Weights of a small transformer language model.
Size: width 384, vocabulary 3053.
Architecture: RMSNorm before each block, rotary positions, no biases in attention or MLP, normalized queries and keys.
Training: a variant of SOAP for these matrices, 654M tokens, 2230 steps.
Each number is 128 + 24 x the weight over the matrix's rms, rounded and kept within 0 to 255. Layers, rows and columns count from 0. Numbers have three digits each.

# layer 4 MLP down (transposed), 1536x384, rms 0.253, rows 189-252, columns 96-127
143132141105127118122115151108136136166152158123130097112130148144104105147105118157115109118147
123149167156118159145106148118123121109096118141191108148168127166122131140124156162168147117134
122109103114134152136147149145120117099118126131112134115141119128156169119162119115128158130139
101079141119123150115194144138161137116147142160117167094138085098153177134111154142129136185133
118147134130114158109127108116108106117145111127149101058088111087135108150110139146103119102098
117137148137095114112145163152126102121106133100110156119107111173126158141115159113109125135124
160101123153153121139126155166110144122102100124085096135131136147128107152120168121119087140095
131124109143129127120124143115140163136136088097128141138135105148136149126123131164122111124177
172140117117155165123131141119125130160119112150134110145140139151121127172143129111141119111074
111109124162122130138134112115137144135135079106113139143142140158108158158160110124107157115135
140083136125073123134084120165122110170157172128133107156125137105132091169150104124121139071126
116126117102160120084071121120066145153131150096105118137137177167115111086140120122111136155119
121139102097146116116153129149118109128123133080125142105161125103141119154142149137118085131127
121138130120093112127120133172108113119174159113138103113156118113134108112146153145148126122133
136120070141154105084137128139090153099158106125105085137172102115126158101136159102121118105134
145109120154088123156132168121091119139141101135095129172149084146151134102158122110103159132109
139158103133117138148135107112144110107119121153150185155118127096145152144131105089137131122140
121107123124166167135096127115153147118184126111119085098101106172103133108131130098109131150118
172149135139135094143124129099127081126122120099120170126087153136144073137142148116113076130161
127127117097143087167117140109115116129085136135154156115049123127120115133113112101168133159112
139131169126074118112174114141149148121143095139160117058150192149153114116112148140122157142134
131126128159131129117123140093127096128128122163100145112142148148143083153132111149132123140146
167144140138121158131129132105123142116109137120136139129146119113123150117137109112179162138140
107129176139080135082124127144122124163161171177155137141134141083141096161115158128135150136081
081108123097163086104076137137096142178165166114146161161141142136110136117120135160142142149144
135119125114150107079125109120120119154161176147208063115083116138137143145134157155147140148122
126126106154136155107126109157125129131156121120116140120099086144144127113130093141135215146132
150116119093136093120116133151090137107091088128062124099110119106153104115140122122075104154136
152123125135155121143119148119119125088115167142097141098133103121156158105162157138136166064121
124153097092128088132127132162127159123103100108116125157132186123117110144141130103131138107109
146147145135126121121122104091143117104137126092160160147146129111159127153142123113082150107152
130119134151116118111122121123103123132093137141101109094131128132148130159147122098147116092113
092124128154121135086107116133132128122118150121148119142118112097125150139126128136109149154126
149133158143117107132137098130126168118144135187110074077141120129118132119113137115177109178133
135134132187121174144096121133108162122147157158122128113083147127119143102113163158113114146167
131161127147130109135133122123133128101150112142129125144155117128113105100090124142113149139152
097106140163111114119160147125133110118156104129132179159124121116168115118119150125155167106132
081150141141119131171143137133100091128122151138120134137119133168140129093128156138048142145119
112160146183193089169120132098134105107128156143171124080121098126174108137137139107108112199105
106088119119134139111108136121116139149150118139137122121084113130118132105145110091112065151134
146119109148115092168137127129147126120115139094121146134106110162160110145145147194148113119132
169116143121133148119133152147151139142119100121160092124129109090116136130131151100138118118135
128131085117123134140138166110142142114145145113096126118184134137132161118142157130120155162125
100145124139113105151126167122096134094119127142118134150125143108107122140117137104077172143169
121154104137141156147136153110157137145139182157109112092161165104115103145119140131165136099088
119202117108093122104148155117107117144142135130130138140128114132104118165143122118140121126150
067126130148130112090146149132125120127127150138122111094139119165120152074106152141112108153147
149174174115148114079099162103183135136133121165127113141116167164149123103142132136097134099179
158173118139103105119176133147158154139126147120147108183133108140179128129126147148109118105088
146134128138147118110084150102108146143126120160162098137143110115130127089124125144124118131114
116133151116124106157098108138110090181122115086113192158157090154144133122169142121134174036118
135145134125106115120138116113133145124121126091120141171144127097137122093153118142134122129125
121132123152107107117133133111124127157156083150107136103153130106176138115084135097145123110147
154136174139097111128090171120176155148174091130129112145140081093154130151133142172088116142152
116133111114104056145153136117118129130108139122134106101163093111101103146160107143110147144118
120136110093147142129165150109118152098079160142155139122090126116141123113096134176148107102095
118127151137102124127170148112140141116113113111142184098115155163122129121109104148171109093111
141134123151146152140150108179109151142108121120124123135117143143133141123077100143095093166144
139139115127135094137162162141130107165110131134108123135152116106131156147127155147148131129151
155151137104105104124136113175130108170142150107134127179130149098148141140155109143101127131115
137124146126117127115194118145165123116135185107157122161138122142108151176108133133117139120147
118110172127085086121131166162153100119108123089138148133085135130110117092117125161129060138158
063179127153089126173098151161142133124114096139137103112110108109087115124092148089105141131106
157121117123136110178127154100172109166080133117152137102148148162163073107106172100124115107119
# layer 4 MLP gate, 1536x384, rms 0.257, rows 190-253, columns 96-127
149082132172092163137114133138087089136157103123128141160095164109116089156167147175129103155133
149145130091094119165113113099139191148109129103149070133086121109169117138145150169131094144116
116117137129102123141137107146108099121141166170069127124145133117126143165156125117150141122139
155154133172102179090118117109154102120124107169125101220110129119149097133087132100101114083111
157181147091104124161140121171133155142161116106145127103106148099078124123107162151123140153172
158166139083113131122139142123131082161108135091143165145137064117151106128139103157161109117120
124115134136138117122152142103089118128099123079154157126132126099113114145132159113121126089135
086103136114122133119113142129134128141150113100155140180122123121117123136139114103095132146111
142150102127107177118075150127131135122149134139138131144145093117141130125116095159133128139083
108094157086152125124124122112156139132091143124126117134094119106180107127123123106148136126112
130081149156172137162151140124130133167128128086153107141182159151129151150163127132128132154120
128109114129157143123157129131173160101133128145123125138129133155132097080111141142115111151130
119112157102151087088119142152114122151132109153098108135122122130180145180113067115101130106115
142147111104161172116097139116153105146130118127162127134160121146170086199170136084169171140124
118164100084127118149128158154143132113103113133134157100128115091161171175148158084148096131138
142148164113095132172149124093119098122175116126134104140144158088130144104107164134090122155144
140159151139138125130115180136156119159113166132141153104107129118129114087122072116104129108161
132121130144122142154117108125142128119124151138158139134142130090128104131108130152063143109129
131098140097101112130144116089114124141109165151140123105172127140152133106142124114129100126098
109160076099101105128145098167105140138103190099115122107125098124139131147111118108138158129171
134147127102165139163131138115148142118159133115109102181119089113134144098101178082125122122121
157130126158158095149094091160121094151119111179122117113135152115108157146160123120114092150112
133137129136118134097136102127121098131129129145149101119164112111094141125085116103130167195158
151100114103159110163085112158132141135085112080116085116137118133156133104156170122155139158166
084117222125073109109145142116146113165180127116106095096143098163152151088130043142093129183126
155106112118128132153128166162127108124095107146114143125108176133109134121142068118119080142104
192138143127080114125103135155120165086118097142098181129136117126090090136096118140174117121202
136145125119154135114102177137137128098114079089133132120124128088135133131120117108138156120131
121084138144167147117132113151123085135142180148127121172117085183112115101150140144126159108124
164129146138109130183140150090144132090147136167056066112073128097130165087128152158109138114123
140099108144148078144086134119108143147184120100107110092173098132116117093139141135125079138115
147076093103110149155123157151141120143086139151130120141123164151118117115135130123118093130114
133166120110154155103120170099159148117120130152080164106114134125129130119109146166117103150066
122133077133123151128076126140110114065171127132094111165132140096132104170112106105121128103140
099143116138146100101136132126112147140138125114104134131102149123135084132114114167096144139144
127127133124132159093131173099166133133128172183150118142098135113089121142139182112114121136064
106130130139136108112121141115095133119086130144136118141105102147069146114110084149130147140108
133095092150128135113094152101129124149158131159161136104145167129145137140143128121143105132116
103082143111125176096105145162112152177139120128115127088060113124095162117141109091112121136111
131133114146135132132136111126162136110125128135141153111141145130109151162141134164164144093125
138151152144107127140114121154110152132167126152098158126125122156134129097157127122110100131104
137098161152133154096073107111147153125138125140179109149145147118099161131110133118116101147108
094084087141104085148109156162156103093146139088122148147124105136096150125120147144156104099103
120119126108152125132097146136138120100158152132118149104157150130131135148138165123137116133143
104152185166125128098135129090146126141117162122124090163150102134113137108113137096153121124095
124124082138103082137092163150106088143143144124144154101147150101146127061155133134128147165150
153135124107131109099122149112133165172096122116117125118150116163168160144143104103096168095171
152160113127098115120171116123146139143106111115139101170122125106186131103135134083152130141120
142126168146140110114136117114177156142107145152155073164079170119127125124145127099132133129111
154132125128096164138141132130120098113089125139133140099119103129103095124149115129159125171130
091148124136089102090139104141143086121118177135126091136173109134112113077132152070108145106117
125092130117169155142096075152088141108104151113087108132153141121088129133129141122154134124106
167111120117127142095130118078098127092121070148112161208129097118194115102091109119106134148118
164146118148167142127141151107073128120176152105123161140130141152114120146132118157097176138135
148106105108123115134154178109132114142116139106162131128100137136138039153171141129144143131132
114113134140162092105081138106121099161134128102117094192133112138092122109122152125106156156101
109125122150124109118149128166179054133133133114176137134114095139125136120137142114155105148149
145098155136137115107090123159137126125160127104119126132145136164149101111122140102142129129149
138118115157089178117145100091180110106134148139108141116123124089103137138100110107128145133151
096140143132110135113100139178121146155143129114135098085147108114135109156131140113118125171137
112079153090087110145131153118115116126156131174116112133094156092146076136149148113116095111134
118112102127125114118116151137094127125119152104098122144139094148147099124099149109120085114103
132124133130132131118131119169131137099175170132120137125149147175117118112089146112076135121075
133138078096110153114119110166126139129106106104098146129121141152102129124129146106137135126096
# layer 4 MLP up, 1536x384, rms 0.267, rows 190-253, columns 96-127
094102095203130123146155174138170105141155112127176126130119123108127111112160146094143136052123
102133160173121155144119142090130126135097183153138099096139147123100091106151156147114115142096
136097113124129133180134140118127150159131119155132135130123193102126128153117131144142122123107
100095118151151122101145131137170104129158149162148137109129138157142125156084141122132105109129
144116119100107155162130115141114128138093149158055120101143112115168102107097108130141150137123
130098191136098137118111103110136160123134106112159106135148125094139116111136116118140116066147
092144112166125118097125102157109102114137120142182180142149115119131135148127142151091114129191
149136123181128139114110107144111176109157140109091121144125102157167142128127128149182130172121
154120177089105141113114129109122113135093119127165116125102107106139125088090148127145122127151
108157124124106108140117111149097143144105126149099122129162093114120099148104155146099142127126
139154132100120119138154097148149123172096148109111117073132117116097119134117179126157109106094
126124153131199123100164108125174075093146147134090148128108118146142155095163151124112126136115
136130124100160074135128160108163095148156129168143099120143102114135125146106103142137133103097
138118129162079109135153126122163156150106155088134088103154105146128113117092102145161140132110
143110119188124129108142140117135124137141129116116156160095140123060144109142143118133178157113
110141147140118092141150152139128134137137142104119115133121127121098111131081112148165116156086
128159124132078144128125163116085089154110095132137128164060129111145111115139113148132122118111
116130146143101114149125143102130130112125147125143119107153126104127118104146134104144170074125
156142158150118134154135119160103182122151118134094102164133108092114118118116137178129120160127
136146130124126110077137144124124138103129134134139113130092153104101138143138140143137091117144
129113106153173092162137053156123104158097106139137138110110123112090138131170135127177113126112
091071128125111119126102126124155116139129142145078145128075115107141088161124103116153132130113
129041157133114064162175116123158103128150115168087103106140109103126079118118114124124168141110
162115149113106080171155086115130075115133109084140114118126090150139112118103060164131149090123
164144108144107087153062139127099135125177162166168180102109135103114148089152103099132114152192
120130117137108118125127114087111145133119155134128148118126127128190096153100163179124141085134
107139136137173116158114121133120082113120118118111140099147141149133192168102134122084120148126
134102121121120144129139126149147135105121123124112118102102133090187148136121130147103161113063
115133096130138112139153154103105117134123097136125079154163118109137160163127121116150138113135
160153139111165145099170135164128167131129163120171133119133109112108107166138163086157143063134
133151069141129121100145101072132159098141170160151133121097100125083148100106140111114109131105
132170113137101137132140126125121139104125162137142108140091138127116118095127117151088162099148
115116083145094128109150129124134086104133122139129157124098103152110141115134126115114112097118
123139153100145124192112117134142096112116165101134132134160093130130146149130112138089154154099
118134166116096136181158152124118128156141150090156155119109133097106078099153144119112129132158
097116104118132087094166095160108170108117189131142116144127093104134090145140100116144138141126
132126113133093144105136120119076137171163134116118153206177112120105140097140082144149166131118
105123132107146121119133130136159144116096155101140130117087157133136119133136118168127107135157
138098128143120139155104121156119155131124142126132106131122114097119108144133154119098138124149
111106132112118166142115141129131127141129136147153128115107121154106133088159119136134104112108
109157097140108121102111123101120101139148135129118142159129140103139078149134067093116145145113
099128121150136170164176119127083111123143117129121106096119126143137112108142112145133120148162
145172098162128128121130151102122113120128119143111146106085146168119139129149094170148118173108
160155111118178115140128129111084078122108122122097099124138102142153145095143121174180127120119
130138136103136159134145101091130079126096118071141132146163095106149174118134078125104087121115
137085112170135141103098133106141114122105069125127101126108133160110125134104128155110120204090
176138137121123088094127138126073130113145121134145141111078133122104169153079132097047136103110
141133120182103151112107107098116162140100109122120142082131109125111154115142140139115163137134
124122128096118077132145126139153154119126150091120161137117107147081091160109121157111145105113
092133132141101088071165127121153111087136127087127127080109140162119131101147138136085118166131
115124112149127127093145090117122151159096116087144121136200123145114129125066098094094145126108
194156107097159146165122105125149121124098156097136171120112125160147120153072099119125118151130
170137087125117079138118105107147114090094107114145133132103080110160082121127133122116140138124
099150129143153094096163083141106151113154145129118102107153116098129158135126118139114154138137
126138072129115123098122147106115152160125117137117132147087095128131145136118143091144118101127
142128149124122125156149156071117143134138111117101144146106093117152091112144102113134117136097
136133094127110149109155114151109167147088115148132080139166133144100139095121085156115151165136
129139113077127134143120167068152170091164123112114105128075102122143133114110122163143115152161
111162121108144143115120172121144168116101128096115172153124135109095110111102098130114141104134
176095167126153127189117088103129116130133137172112134100118127109137151108137103139155137101117
160114151141139098101107134142125090134148151169131131136145183116156112138130166138084111132156
138094114164139133105125128129179131124130133161130122145175131144136159117147141135155145116134
137080117126119106116144118170095105130119155138127137131112127122109115120119143073177130141083
110147125135134147093101103122124074125146140129182160153151117141123120104070147153142107125122